Weights of a small GPT-style language model, trained from scratch on English Wikipedia.
Size: 9 layers, 2 heads of 64, 5.98M parameters.
Architecture: LayerNorm before each block, rotary positions, biases, tied embeddings, attention and MLP in parallel.
Training: a variant of SOAP for these matrices, 117M tokens, 3556 steps.
Each number is 128 + 32 x the weight over the matrix's rms, rounded and kept within 0 to 255. Layers, rows and columns count from 0. Numbers have three digits each.

# layer 2 MLP down (transposed), 512x128, rms 0.0741, rows 39-93, columns 0-127
128121110136173131142119074112174126170102108160171087079133117114127169111107127140160133203113090138160096133077172132129173186093158124194103130090153154092125125143136133145138140154159179123114143114108156084107084097108075152064141075088141141144122123088134127138136111122078071141114117138144121116163130128119091121106072043112111156088088097111153183122107167137116149088159
182090135128137178168153097132079063067105206082157123165143121197183102074143185118115119145209163101113072134160130128112092082128184133161161132136152045192160164168134057102138132148110143134084111123196160107157132083086097124139103181112141120079151137120156206143125138131154104089104128093095166140166131142119132100113164043118150164114150129110136132101117148168137118189170
159120130080136079092094185155098061142163188114143155150105175083098141116088177169135099132159088121156096123185142108135095157121159122153124108126117176080163140137127194103141156104176127152135156089119122143106144144137098185117166112115121092140112094082138083099101137073047168155160128109098128089163123127123104111139113106109143123110134104094104162060126147128109124139081
097148100120097093184156113110113121125149043147134142186189092087133150125130150133121152116162087087116105049109178114137143135130166134110088098050129086141185124094166170120095189100142127163114143131144149166145153182096091144120139214118082135157137094112120117111116134084095134088096143112120215115148158133099212189145143105140186153147126050151135172092157099148098146104112
146159075124143151066161085132146127093147161213149102065081173172127191161139175132131103102099078090090109137102112092088133103201097152164118150084192156106125075184173100171168147121093101163070143072143143130055110095155089053107109118189113148170135088086111118112121141157116095143121070154142164107128122185096085166148119136152130117144144163198134188147116118114114163109102
125142152068133125136151114130123139118125094051118109148085130171112118130153140111119111102124152111151166119105079142127118135173104099117099143115115085203107125175119111118099143111154151175131126107139156206112160097138122077119096125204096118065138085106099087109135125150144106141153120161137179146109140115099133126092118156164103177116093139095150145170082070066060147124107
099168098161149045128137114120120147152139080100139088121121090083163110138128124137101126175182149119166078136110115079093148094083083185105094202167110104141115122131042159102080115139132156136159095134078124135136115151109105142120148160171116139032134167112104124134060120049114117105109110171224176154115143153144147106132148193078129114072104103202199117180108145132106118128117
124088048148161173182095135095101149098076099122129113217126096135102133134153133105129131134151099133112136133174176100094127088149132116133128126143068148122130147111117109173139153133114129139098116142134144136136097170099126151089121114171181141173168179157122146162181081107137156085172131157188131145163131149170162138108088145129125120142136131151111142109165152153085144164135
194060090104122136089115147097074109094116157180161093091092120142141165089125159136117155124140127106051152181095169172109139127159143110086124096106146146127139097104122154116182114077101089092160217152158141116080124102124112139172098106076124155117119108090218113113104186153166094096120139182114088143112053114110045142125104062174146186139102158152092142096152106162109121118092
179192171108157169166091050180101124181164082108081188161111174162139081103129137140139110162131105102193137159106134139112119152073173174110141109101177089235059135055072147133207139138141128028199183115067125112135157110172142155204054109142181102133058151157050031153127151117138092126116142122124153169126107211063158165098146159110174156128145119148161166179028076132201083157179
083148136180123205157167178083160133177133174107125086140141119190103112149087106089122123161096175130118130165100177135097131145071109176113124152075047100132050088143122095160117087102100174160094151121134074138107139132090059146140157073090132073113130136103122127131108166080094075116088159148120130142113152124156168177150130131103115128148103183141101153119117137116161160098163
183117134125152111160096144129120122136169103158124110124119138106153111159136177123105180123090105149130134138129113106148125072126124090073102070175117108143143092137106129193102130108127121127147145126173139091172122083051143101100105121168144144154064154108154090154146121128107110128138164134064101122199102106094153119137110062115138130111158129121134135067094070066146074184143
130108214135085115198144112134146155216140127158144210067171174112091121176163133116098087102123148107152106107092138119166156142132110110124120129146116079140186127127147160153116058120147100144148135119131164120160087135118178144130122096093131121107058112124143132102147133125138142156103155104138123106107155090148067135086149112079157126173123139121137110113165122109129126116092
121153073115121100116159147149085170102183097163120106249132143111126135143135133134185112090093107107114090157148094210121113113130135151163163155140148119106133130107095104109155097157096127159139166092194127146117112143108106080106126131103133141183092103152081149126153076143139151173150102125113177137114087121116118068083082142124174130150083089138150092108101136095186111124136
167109029134113131112039165127129138058083096124150131140166165130173131134107103084104159050201154123154129113107113126133172084123106192167092118155106166181147170122081187199143123143098086178220213104120088109209111139127151122115119120151150164131133189154161130087060114068141118109100074086106162087093102114155157050170084155179109148093121107165127091101183096169095064100125
067064138042074123177082105084148159128156120155148134093153134077107141136190160083136094101135154161162139114091149139064105166191131103164145097088121091173132132134141107194118172120096169129111133091154132079177107167082157139190146128106126103136090115152132157139138196111160160114118101095126085116171155081132128118141117136235181105082127071107103172143162158078134092146176
124151124129159154162111101139153151166153072155137125100111134172140143185141136100179137143145171160132103138119093139138136085077135127110132074125141112150120101147100144113107066150083135129130101098178129127117146104123097100139121094138065107107061111118128183181171075117106134115110136129182150092178144127147083115113139080103094194130163133157085188082155166104115179137086
134137198135152125122118086129041085134128080139194145153158135169078176148137154169151088016116137155122085105052148060119172166110113101165168101107074124145113121155147154153097165165116164139167170089162162138131039166105111140111125187091156064102132157102092165112139106154146160100119096148152122129099202119157072082156105111164118116122151080100072112111122099070140132122094
184121184074154118121117139117168107121075123114094105071118164114125158110140176158118162105077151107089133078145090184121096171138082105117128128100081129139163104146113088150152124105080112100124123061097132120164124172086111155098126138140165148121187177130111095146133153105084101141109098148200144146121166110128184115102098141091138075125093187151139104047140147127100175056145
121166176172139189137191185086187125128156100189114165147085084143139125093157134133135135130162067162072102153090109095176173097055204105153099151074045114138163183101194129101173109111075118130158122177148141060161129135135124104123143101126079117182083097110176131085075075107116074153137072164113112138078106165088098106139102179109138077151172124061169084125147033117190145147093
127128135114118100138176137125132109128228069158115145132135214095113153145131112092123186134177183130215086100143096096133123074151111152090155181130139198143200107138155143131165084166169164099180100152104139060096147082113131082110139128146134175099172164068151145114140116158147138193113131141110127120115069133136157100109150151120127118133145109151136051158094135072134151156116
055108147151128121166145166116131136111174131063097159076124136111131063120107145109085109095141080097111146098109141156079137147115167178055134150105113100159084168113108112112151186091099166178099155117169098162137111100105126153119172134101136133110129153136163130112085069184113172124149121128138145106107066088092100174079174122097078167118066124162143128168180160105118150092101
101120183142093103123099183184106143158121114150182093166104066198118110167167105141104148107156191134146118125121095157159155138123141120142161130077133089104161141137090109157176104166122148180127165129172095147089089175110108138184102084141135126064073086094122185141097149117094168104119121167157173122152155114133187182106115136112112156125041143104075152111167130189145105103093
077098123131093177098109082134117109126243156108160135135129106132096145152093141078128082110106145114104132169102076142121129205101109165130120124129097086169134141049133125095107130153103115101125146168160121097093125153135166109125108133097107187165102107099119168153161148134204193172139103085120105136087143087110095180115135044100093155203104133138130129102165136119136140053117
055094077109083179103117120117137085109179104141128120162137100129133188110121127139148106072109102119091158115117191128104110130149145094119103109097127132164133162097117118174120137142135088141052109119107110159144130213148136099126096078157086121109113162107131159142095123119104143125139147126134141140100121094137116140114154111170132170062158120163177140124113150075144173118180
126158058184162060094082108120112090115175084089136094110074160133142134076088115154133096137119135107142133122146129164065149145126105083199148159146163142136111100097127157102127051231167156136111139155135093100133095148128088170167121172125060063111158139068125122121136132126082145125072089120157123121119143084179133154090156123134094174138160158159134154145154172105086190077093
121120112114157166108131143117118152163127085110166166174161165131123103146150138144126107114128170119113124095096158140145137146075122100147106110134146097113143172146125109114124138165174126125167113156088163165129121102113127115131071129113117150128104111152145069134122123161124114135127113173106156111146071114081171122121141105114154140129099054109100122175190134051099141126110
115112094137144144175177152075082107159157127133153102120188156104140105109091121068114111130143105103128115123194095110150066095133158120097099150108221147191141114114113130118115095100121131140111170087140136083090102083160123110167077175121146105123226131103134050196133175157144156119077089150149126124114160131108145195176149145174074146106150146130112105130114153134130150127168
074084067136175146126110145087104110099085093106112088135171135150121120093169123106141105140131096164165161199118127123149150126145135112170131156088098085163097109080169100108131151115114149157152132104117137117106113133158128158137121143124128141110170111150118113143126080114140110190158124106136147133190152157111203156158107156091084122115106118171154150106141191114124092166098
135127141105171092113146118139125085120127118092113118114112147134099141151149094195162143163093106110101179092146103138129095096146155125130176092108145127111115150060167125082126186097159107154152118125099143142083143148107058158161108081150133124062038154102139113161162080082130116165117172093160118124117089115096148161135105132134126129122160126119130099125172161135129101090113
133080118139157126108168136153098101137136080138136166167167112042169137163109113106131170105131134132128138112193122128150132179141119135158139139182112141105111105133105120178165099095150134131113127107153174114136145119150179133115175158122146131120151087115090104139110106155135169138117174109153157114139102119101155145113137099116104165133202158142108118104139143157097159170098
178195102127140076100137121165100167164173089137140114080119117127097095076161138127085138170115108118122139151178103147115137103124144104121163148091099121123132097135147135050164103132109170123139124157146158117166151131139154123181098179085178097097087104140086132126128109096107152143132138132122086145161108114128105146145070092123078138083090110089148133084100096088093164110134
170096178106154107134117128136061162087135154113160108090153108193147123092169100112106094129152131116135157188089084107161068141087063187170142054116185112157207150106142118123164122101122146105175083092131111146073116113120156147133145156146127142096122192117074133147163119159125126135139097078150158104143186131143154106060093184132117107149127130131120138073158131077169131123153
130108075085091145190158160152114117128131095106132143118104159177131139157212119115168118126082171112160111090136170085116131113086127126147178142133160121080087172151171182111149166083093127188106111156167051093178168152151090123090185114165172171082091154141175095154149098151126156091144110077153130125102064170158129101124144121149085148094212060128074180060144127113111158168080
133126043101142082172200076106080136127178062155089147139086157165148139097132158183107095167180107172069119130182100117141054130185110122083188098081098131100118085140153091141200123134083154109142171093159157183087224076202106124137126057139134132127099162083070101063099144165087111085113122143133181122126163123110159121145162135129153139188130087133091164149153127207164148132090
103182095135102106138129143136074203147053011139212075139079172188090159158166091148091101077103159161132138105128167113209092091156085136169081116137064128107118155160130111177087163180125128123105149162147084108087133112130131199183197132136154136164128100155080083107043110100061128115131129154129200048150140132212163117084081153157113129131143157179099184186125141141146090119127
082094133169156137115118161129117151109120098170133141169126159110095128078084147085120183145113000122160061146134111129148122163118153078178145105127112156115096131092161137099092109109156150137128149119151132113101115110095080139109140123137147104171142162082113111121168081142149131152148131104127120135108160144111063178069143073103102152094122029162123177072110138099166086120117
103134096161087162139120150155144117149132171073099185090094116057087114119125181166103147106077159110149181126135128142100095082184157102085111120171123111084151152109094133108134152137116156141183152117148103152126117135117145136114156130119129086157085190109079101129150142112146134088110133112117162148183132111107101119178164142127117155108103116097166146114145161094120110130132
163109130087100154119122131107131168195143122116191170185122138152119124135148152136184113181129108084156114160132097150104106109149216115121126124143094141160103162077077087127169160123103100118149122112151191093062102142123147099156124120104118144157151117144177151140186118114077169115149105119145166094144132197133110112158100126098133149128158105140085099152156135125104159109079
130099107134132082087113109140072103100105098130060116112081118111138135148087095069151090134135071100160187146098159160119109112159147047086101130098111090113113102111143105121167203118089105137132136119063157172138146077167067131138117152095144093133103071111117117139151066124119089124086137083160130101118129144114138133094178135111162139174132125123160100102184133118083137075080
145088143105162120092119135122156144116118084120122120116103122125064124119150084130136095160164135089130076197088067103153184124180140117205132057127098110122130186122133181143150160125128145115140105131122106184162123126116122166142158092164121111160200117164072140174112143154154152079145079141122103094114066156180099200130130083128125118174078137118128172116174133130211143140150
088173138141071107144104115147127135108131110186143149083061154083156158138183089090112126123165105170158146082095158135095067163148123101077140134142154058132155126148174125088067137085186111171120125150144118110075144165136167098114138144163160134185073103084141100187120207150054112101131147143191158077129153090126121090133124124134114102138128125160147135102171182127182130135134
137135172129126092140122102123126104130093087111141079126148148150102158135154162111190161147151165108096078146100155146146110102192106112132088153135119167129115145130118118116118093131156173142127132133079136131055082173147105119167089148171089085136154159185156136159133114117104146116147145084117119141125119090130154121167137197142140165111106095113094137075178155122098140107091
156177160144148080100111088196085082124159129118085155108102106098091137105154143174146160117109113144082104163109116179101057153170128126091035161107140152103099138102117085118144162161081125144136168149150127158118130142142142154147130153124116101134111163118130068135148149120154132101071128123087089191130134124080134127194152148110117115106134120143109147174101168146118155116171
254117081148072093189162130062131143103124136107084124126105083121074061124174134160140067041169139116164068080095129167082094139121112120108105103122070147124122110106058089199090132076077146149109148119135146145092100150099079161113142090106147126165144116167177108143166081137096089047092152130143129058161149125090157167165160077160136177153058139143122151192091091135111103106119
150149129129135101134114137139128076153096175163209071161147192094166139119144159073137172166104142148123145069125157188131165122199095139161149136114085138162110110150148114116166135131124114147139179129198093135106169113100151197124119136132113090171147150113162162141185098174129141137132115122137146104140101069104210117166125119137158116133126105135147115118110095131042138110075
176150134085101126106140136119146173099161144133163180120137125124166141118105082085130132135193154117129090113144114098105165118063091098137101160162095097144168146159085129117125103156081139160189111141134119073161110151099125183141086117080061148127126117116083154140118151140086160119096125095130150160168079100120088142144065122138143115165217105130077117144122144132111117104130
160089147141123133117111151119116135118127098132194141121136129139163147140080140131157153092135137068119169069149080167130119101088095121150125174116124176106172134141078098131167107138129138148109102046136107135144162125116075137121141181103076107089086139134107163117092118120100141172055126105084121153163144149203093086128131154102144062184086125115088125136126102111121153122155
142106112107108147166103116113156127144178129143063063147138110172208124190154087110081149146144173199097120175115100111142125148101104159229179191102122080129135123149155108095149059104160140108124081149150146125150126172152117114083173188126111165118081103139127056152119126129173114088125132148149131149139133071063161098156121104116098135064105158063110146160157114129121196224167
122106165123123127195126152105147145128198096152092111075116127183134166182137134123143127143100112118101101145139089115137118119177056155220065119140111202162112125144118113075123108090055089107122151121168180120129126124145154124123148045189141135136129128157116096106133136124072125088172077169160192200203109101113078119145091180168153155140119141096167122148133127131122125116183
161140112151117031129091078171074113211126129153113180118067143131126160136107107128119163134118118130099164115103119133106111078127163134145126152152167108073132116175138112114124126099171114173128087125125125172131098128083139102130136144108152156192150172097133116176084077112110137151125164167119116139118123076153077109107155107099164113103116119128090161151139128110161093092135
094135103157136140108092171179070078161097080076090162130107123145130180109175087200103088103095161166054134127101118149126117119141116134110108163184083172115113126150108103094158154148138230109116123151158065101112150160133112118141183135161068158168149107140127158156176137164119179088063135188122066117142154082118141115210123155187138154078124189129142155073123127143108189077077
132129126137090167133153165098104100163129151086089147160103073115107147118180166099152124100178150185105106121159134176119112131112159117126091138106172140094173177152168158224145097062110155058115127080125085105138131111158130170157119164092106134137175099171153136164109118122137082166165178060143156103150178165118140137102130108119137126172128118164146034141123125113129075117143
160162129159114136143125191142131131116133177118139180177148094116147136116075111119106071152105145116111139113180136125127130111101127110122127124095137179077081129166098171148110139079141089121128154127127105132108110133110106126152154107176156087137149170110123075125111153100102101083134193177106165099085129161106149200148184108142110108155104122184106158138157124161173149150138
099117117146122109126091060068125160184121100075131158147119086139195113120158144140138134162184116084106133099094079170133151118111127084173169051147128087057151105192167127099158085185142209113121160148190143179133134135085097119088132173180114085099141168139135112130104095155111172170134123071128183112179115121125154052110134138112114124148140152182165179083116072083077189102111
# layer 2 MLP up, 512x128, rms 0.074, rows 40-93, columns 0-127
131114158165096131110173054126081042132066150167163106150046063072153107137116075086171124145179181079052182148139168152139079160182130159128143093175153092167157143107125162133116098178137129123166114144160128145115117165123135232102140129148120100132086110134184115108122123134174141125133097138133127089068105086068157124134109117108124086109082155112126149094184129139152133142177
105127151074102128075114147129092120121130170125173138112092098118152094124069125104114128131146142145159114165097113136131150125124126101123174087101136120153066146118156154191134127157105161101145153169061119134190127088110135140106139113095156077142136148105147122161120146128158175142148110128110109104145155137066152132134109130089155117115162112097119127144101140101127174165147
101184143102051130088101082175073108093092125157155147162120139139128117121108065124154129102170181121110111138097086174143170115151110153128121138109085088146114126154123129107165134134096158057136118118135148134167121085132125072149152128116136125122183135117147134131162087104187161161109169116150116131160143148081167124182142160101132167135124115112091071123136158155172087185147
140134137074189133176167135102130132111119097104092097137183089154082124125139114123110145084153111092158144091070123117090105173128054124138174119116118159147070108165160152164171163156078132129154176160091171137142086127159121105100098055091123134093156106104119147058159140131101152102105128153160153125127156093142111075116137153182151093085122099141131129143134158107220140138132
167105069137053189078040123122121129079143144136114104122114114120177110165120139061177100156104152203129164163135148154137117124149150086159149127118186157072172157104165080187157114126154086136166163116162130123126131133159101091107092155108146138157122125127101126119120106130104134117093125145084093130143105141148165127155185122080145069093098159144121109155145137142176081116112
127157095169161132107109108175152087060116088146128171104089112157128146140120078112173214131131176082123133124141100106121163130134164127112100189127055110145112116123167097165116178160081097166177154125166094109177166116140122071136106133194104148165086089138063105120157148144104192117132182148121106080112112063124142138125134183101122101151175184171070109110200095174090154204129
124113128137107097120188110121110114129140165108104156077097080142115146110113113159147150083086117110099162173109098145193116108169139174153067094094147088128116111089119098072160093151078142173205136088093175099128130083097109104127131207094138083155117063132125091096074121182131118154085122163092082122058079128111111110079181129151191152117149123150128173166143112118150117082142
136101125073137157135184150093121117164134075210108125185129125084159116140106109137050196138198139086115113110143090136129038115139110160194115157188165125198086131060109090135066143118162111118147110058188151123119140127081166131181156134166154094127170120117095110191133065036126139212123100162142189131097118173081118148158091100136119125104124183104157140147118201119125177159163
108099052114101135111166195136087080151123108110126146172132086173068079107126128106122117162204161095086200177125170106135092091114153165127130104170096219185123119162177128093178183164078124041115165160192096161084097109133134096139104116168116151075145051122127098115135127099200156151192100101167163076082148120122138177132170091136057116192196127110078117050142159108080116082107
185095107044108110097061094231087085077063113127118143168129104149123196144151151085137119104076101145105149138122169151080166094164138098163101105125150164154174161153139149103132201102107149085125114108119139173117108090180123093073084154193121175179191148117143078101131080125103125134165097103183124132168153134035140145044195137107098082140194090135086148148117110214112144169106
062157096131112091111148107182127086126146158059107109106120137102124127128126147096137128160204121113084133097101137154082128184071076128107095136148162110106096170167165080083145131153084114195114122144066144130091152150158086103095169125099125116098122122155140157064074077110120139117074152130133122167164129142128124140074220232140155171163080067169161109158151095121165202056102
105151067104110085044118176147128116086103121122110111162128131128216133106139094140200159108110122119112154148102111131067166111084095176076121168083128163157119090184140117092127104124170195140126076068130087097154179178185130108110113126111100114127173166078146104087098123106150106090181156130089085131091115173086139163145082078111143083099169080152136155146097139183116110065137
078137190137126132125147077212162137068141169073140110153169150077108127170103154154120084222143129057079177156065140121121140129112154091145122122100094160110151126109091068133117108132139134108101122173139120128141124090126168124096125108115166116114127107139125076113079138094198146118126095080150122098121138197131118167147162181088153122048190136110135108106141189160072118171145
113137080163135146114135177128115116110123099130183175111090156094129155097103116135114039129125109176128014110108133155131122063118086113137110172105142104111170111172111129149180147139116070143097181113081112085079137136106113152123127170103192062140075103094161167207077120103165134121111083118134096156199092116161108114186208107152116147163112073092153202143149167068150077148197
158167170163123113136187130164094123177141128101178142144134145145131130151120150073109159067100118075100123102114148161122149079111117100136140107153081141157148117158101148125139086127115090087151117155115122117157100101126091140132115117115148121141114123149158098195104161200133160107185133178140114065152154142098097181129107084049095113121134164111098162145058131160145136136134
148119128090170136120144129100115139133051103072130098099168099151102162057133077159136139166115124166112144141082090150112141159170190152118145099141097142202138147130065156134165114059119148100089148135177142123170138101180151185140095090148112136152126184157116128123147076107171108123140126167094150092087089151112147147100150149064159177067127091077128128145141069133118133075083
187105061142067093194122109087154142131096127150150176133093091134159166136101065110152119162154104131111191144164160111107129084168139134142106137154194107159177114139166128113149090112128124111077188174103189106126141129105084101129095152103104144133102108146146165107087196145128049078143160164142094188153115152148112105135170069095126162156025121096126155166132205197072157147187
090126107113141143105143153092137161106103179175138173103111113202172137067080145073135132183199118157050110137182139200136093171155117164194109110124149135129133150122130092144128212154055097139104090106162156120106153094088171128070117110074184087160180101155088139161099099158143129076155090108073198115102107125127128137121118117100154130107075177133138105148143177128167164162116
096095144110142125098105124092112186152174177112148142109087102073120082100130139130206159153074180147152138161197165116155128226175063168111150239119107167103167155146088117117107181148069121118148217119131105142144075103103089122079221155120162084117139121132117090169127107186085170075124132212149140082070124077127110113122187121148124180162133157145215092151088141109147141128138
131136145079128146131109116084110148119054061045078179172121123201144117146160135199122144095112127181076085168138171079132134073152145147134117128102110105200084159152118128223117172166106172131148188133126148137146108148146123146131104121119058129109142076179164092113132177110186154083082134184145108127170158144168105105170125102124136119160174117120102111102138146146121167099122
121180158149122161100091137054070158164107156137130108207132113087140137111132091202108186163096100108166161189133137119084128101103148125144174139134093121141160101137119120190077160192124092076112140151151117141198129117116123149094110131058147103168127086182121120144145152087170090154231153117149106177192138179165091117120142110141153104052080163080118112088135145096153148189096
169150101167158122111115139100089108129089181138154097091133122113161126088142125096141130130105130083133132054169123124149097179150129107105062103165122093072113102155155133106090188152160137088170078178085111158039157082159152151103096124111106202147157162131080155107188123158082118122162103164123148106096144128035075124143117134051126096096173114155147131107138139141098169166146
099149115137133129126129164100107190162122107126135197099199122149117139098175154143148130172151139117144156145172192084109122084124144126107127112147155144134159090127142134162100115108145164155159127095199145054096125150119151138131165086101148099063152145149138141096096119159072113127102146122095098156133160147171168087151114083170191097084125167115148120161105147144104122110141
190125129170155087111115153132159149116139151097132096124094155115107084105116115100151136114138094122193097126086106140119117146138115138155091111130125145080156098142088102091117143141135149161115153140143099114094162056125121162122113140100148135114139107106166150090129089151135123206069141171126106093113081160084124150084109145112125121182108146094153113090099145108168153119069
167121175081156139126114148179140106113117146184137095138137108117125138110125143143083121121144165138139154129160116162157113167165115153071148136104125132131115113141125150200144064128108184108187122098161168152136124145160116104174153114114135131116154118101114106079155127128101131120112091167164117164120192121114154104150129129170124113158136139122155070148083109091109056109132
150155094147130093134157079174115109095135153197124108084105208115111141136099122131114157138105045169098077136136077124113096082105073161141146192131117166128157133171145095146112127046119098117136113070133125128138121159112108106119116113130099113166103122115104125131183093095138172113129128109155100153113109062206095067146101128111105184114112227127123104079128099142213131095125
183158168128136118191099065176153109148074136178122195169092108160111130161132117152143183093152088195137118152132125068143204241070120178133111088106135144121134088137102110104062086103157146144152121130099124121106175155106126154129143072113153174079128131106097140092104066082055091139173154092090092114157104164096156065102164076192161182143075119138159154147105088070159126143123
125146140136069101140164162106115145157176181136171190039104109126101126127135115159113194161124149092176086070136169108075181146147157130133137094168117180097154165135136177101108040139142152125130161107091146100134173128096115071136130100069144119141155118052189123149145143096079102086091116137080070076135102087133067163130176160198170179153141107102134057128090119138111223178165
183151066119134173103145090102087109128128120119104177116115081112164155156107149100107094080130165147176113168099132083148139148141162161096149131132105146135195087185097092169170117107162128139125127113222140093089162117156151159100143149173115096156199116087151096117074173208114169166095095131110152110127115132137129148129107160140119110135127125098170151218107077141117117114131
148079120125084126146132135085124149114103201099163101156136171143101132198122166144168125153100154108135179176081144117097091081136133136102115120127144089112150150083134114090145131146151130127121086113150107094101111172048121177100113067229103145109163130083146129131125199130114076062141142180129097120139150136111130136099108144207115144109112148151171149153124131139135126083148
132079115135151157134167076136101095121134106115126177105115119104095161155159159145102144074144109174155131115136148104141121225186126141125086156161171151130124124195117113084124122170119138114113175106170096119081134095115090088169113176118121145146146145096156085130129132143160087131183142162103144114131154148057117095172108192118107133123178097161159113138092126118128105114147
199139183175090143149089117129103105151119096123101082118154077082118115120161110124111153207152134072076136116178129147115124136118102092129180135165123072080124109097102133168101105134115138072153093093133112224081195120176167125142049104156169090115169103136159109120074151102147165149085119089175143139092140135135106124129148181179104120154132128117088126150160126116115097139092
145139141123141156188108096104167075142093140171099117082172136141117127147163114117166135154088160135145107128161092187092163171070057162108111132108181108144156096118165126094114151112136112098119132131116161154139161104127156181174103182149099089183112086157123122106134159095210077135105133105132121162110081149120113112145128120121137096099132120128141144117074146088183166100089
113114138156207126148134161111088147116153097207105189101092150142136145122169144120106139078064155079160205169122182166094151171148110141159199151088092111092184123101190121162103108069117126170107134152078138111114178116139113110091105152164169130154104124120121052142176179163145171145137113195135110100116126109117090148152136139096147159139135080135091166174166084076173131114052
146082096161159153118069188176093157161102119097134126080179128119120155120149183125137110188080196063153108094147140113189085161140067156110108089151119106130118082160113124096113109153171110061185122133076184150105151145129145089110104083144181060107138201106119130118100149093154100097102075123086117127204152137084091139126161103075047069078160114145145144150111104117153084139160
116108112072113097140071087108163180179158134089114120098156225145196165219125161153134119088127194128093196163125148181150197143110171150117151174122084129099125120110117087155171132116113132101111115055167119142150145135084115111162044146109155146123133163095133094135134128109136109087136100069074110118171166137121124077182106175083156169147161117148095141139111138154161126117178
139140117109129087126124106111108122118173111174168105199094100146185149137180130083118137131145130148085111151120121158166136212084125196148155178074117116156093076138182109127119151167142093170085124169144178116142150106114103120126083146107131126119165088212087169090117101133103122241115097089139149103019151118063153182096108121092114119163187135171110141152163094177157171151098
117098129152105070067135088137154100092097134156124129144127135171104117160129091138118194123100153106119166084165127103130118107114123124151167046132130134158132054139153130089158151137109115140189143113112170159127148156161138099096047186088190095169107188129074085101099133161137134079160148147118068105115133067124135099120134082114130089124142104141118148123115093150186109122117
083134152149151128170102069158172121171105139115151148156127117146115103159147153179124092125140104091085150104137141109135167155148126149101160100113138141155077081090136149155097114119152126142172108102115154146216117143099093147134111118123133088131108096110146059163059067151138126169145184144113096127162125079143090085128109114085075164072101144093134150137130149141087118132142
124162185151183132158139095106112099101164162134150173114159142158126135102149115088109091130185114108103133142141156165151073152142104068098143120148148100110218141103084114143141104125151132120089164079109123139102128108173162164137098127099160144138160116123126160142146100124143166095062118107092136149085092116131171105082173147133106132181125152166097181154114108150169047102157
150100104120147166193109153139106156108101167108145172134129136114142194095114119145110141191186056099145093089162177155125160157149149143138187151093132108051104104124198158139076126117091091079160124128080155151146099122114109179146110188214128095118186127127119142117160020129178160103164133125074146177142157152100100131145168128104118155104102096127150159159090138124139165143070
128169065109115161149190123155083133114114113148146165106155109208169119119132182155134150130090149126175152124170114096082147092109137134135171070126119092106092126096188136118064160088153106156117131151089052136125094180130128186094151158110139144111102144099081093114139159111121160126187123167108125163134126152123132078172108147157146143183116104130132149156097085103125156144132
098131142129102128139133172140147159157173089132206108145140111160182112140166106102109109161134117108128156112139144147134121069123180159091194104135131127119119134134130136134106173117149100132071084123088142140112121133134168179058171074117134136083083186120117151107143114125123120134161108072088180096112109132130124134135114116222193083163155094046138132123105137204170109123117
061102131191138201087145105140097080186077091132092164138167147104137137124085143119113108139148096163095083146176195104102139102107043094142136105150064148130142195132031196154106147142127080152165179146126159135082069095063170142112152100097145088172134139110143148113071172163129160110093173168172133150123078102122157110128192100130081110152112165117109129137078125125087118082098
151189110157125152168138155117123174154075153109132191134137097116082137081144153146084147096151145136152173190103192069056206130086091076125130182175106120101107111133131157195106132152122108174097091155119120177176106115139177094106149096105129114128090169089042115130102119148146134163087211182143109121110125183198119111116162124116163169138208128103182126161138091119142117128111
095118139154141160133176177063104146160144103122131175084157129121113138127123114124119092183066170166071163131071133113109118128089126123099142123167156127113122068080082103129116121113139101090105120119139113088108136149138176109096132145196152105139117071096140102083131145093094124129177116116065089136129155130114129148142147120174131137121062117109171125148124141100089160156145
125158130110093096146116130155115109123098104132151119104152083150177170171051144084132116138123106163086065167121154120209117110196170069133073102143092138174102150130151183087159113165158128118149165144119150155092133124089152185107135072083148122141154098151090121150109111115148089097177185117134158116079146124095149126098129103155134105097134147156100163134101172181169129110127
174069109092121154129119116084108124159099078111161126177149152162162173069144131102123180166094151158155108116112164115142081105126107086098131144128185074145080110130019154170134124118100116139105146158122110102219100113105103091134125113144103125146150124156164154139091116123121111087162131147119156112107118149116142139143117101131125146067133153085056188123131097136181151044123
137141138168120131127148097146134136085131089173117118095122133147143114168115127063147080162141156136137115165073188124134098153162117152123127074102166123120161138140061114133141122188099132163100108123137109066073100114132194118216092125109138119130073136088099105109102172123081135120097141141148157124107134147175118124137155166141172168124098122076072143147162099109163120172095
130130161098153168107132189114134130110137123096083116121165188089139119117124164092151082107148107134158083038121151104103111181179159124120104151086107089153128129110078116068105163159110151202139102109137050118126062102144147120118168117083131109040154100097140127112115109108109140085084091169110204141120147148103131186168077160146115131132160162137131113177111123183130136163143
149062090157104112119160125103118195141101085114187118172085149082166062113157161091099178089163112140084141130162133100154072131152098139159118153135140124123120144114123196129079139119081137137113127154094091107102136112088139103131156102122162181149141123141162129149121134145107083113117100138125080139136123140049063108109146167082145141123188089165168154145169081141093100142148
123118055089170127075133103140114144088105106110168142108160150127124154113090112126147116112070098118142103133116107068137129117123179116145169154106174088145165121162137150114110125102125088148164115141112128208128133198138087108116162165162120141149088171144135150096083147170086176035123100115134121147223134070106130163139116118161044115143107075121090219165105130101096158158125
158119122122093114101101092086112157150140081153128125160092162109167100125117104161163171112143100167145142134098129135122070146151135139086105098107185146125142115109158070135114155124075157171169144125093182117201128100186096209127128154111121178144145136116166161130121040148111135122129033139130154136139163110087145130115045158121138102135072145137080118111109148116171145142131
154176146109114143109124127141122106101041135135107184095168155152122143162149116123161125080079168169089116098122168127069107157094127110141052146094176109143157149115119099077153177136104139160135143142129148115092059116135164115120126130118140108097091129123160157113130069165040053109132191139183106152078147116159131133126079103101137175118057134146073130179161062166184139156146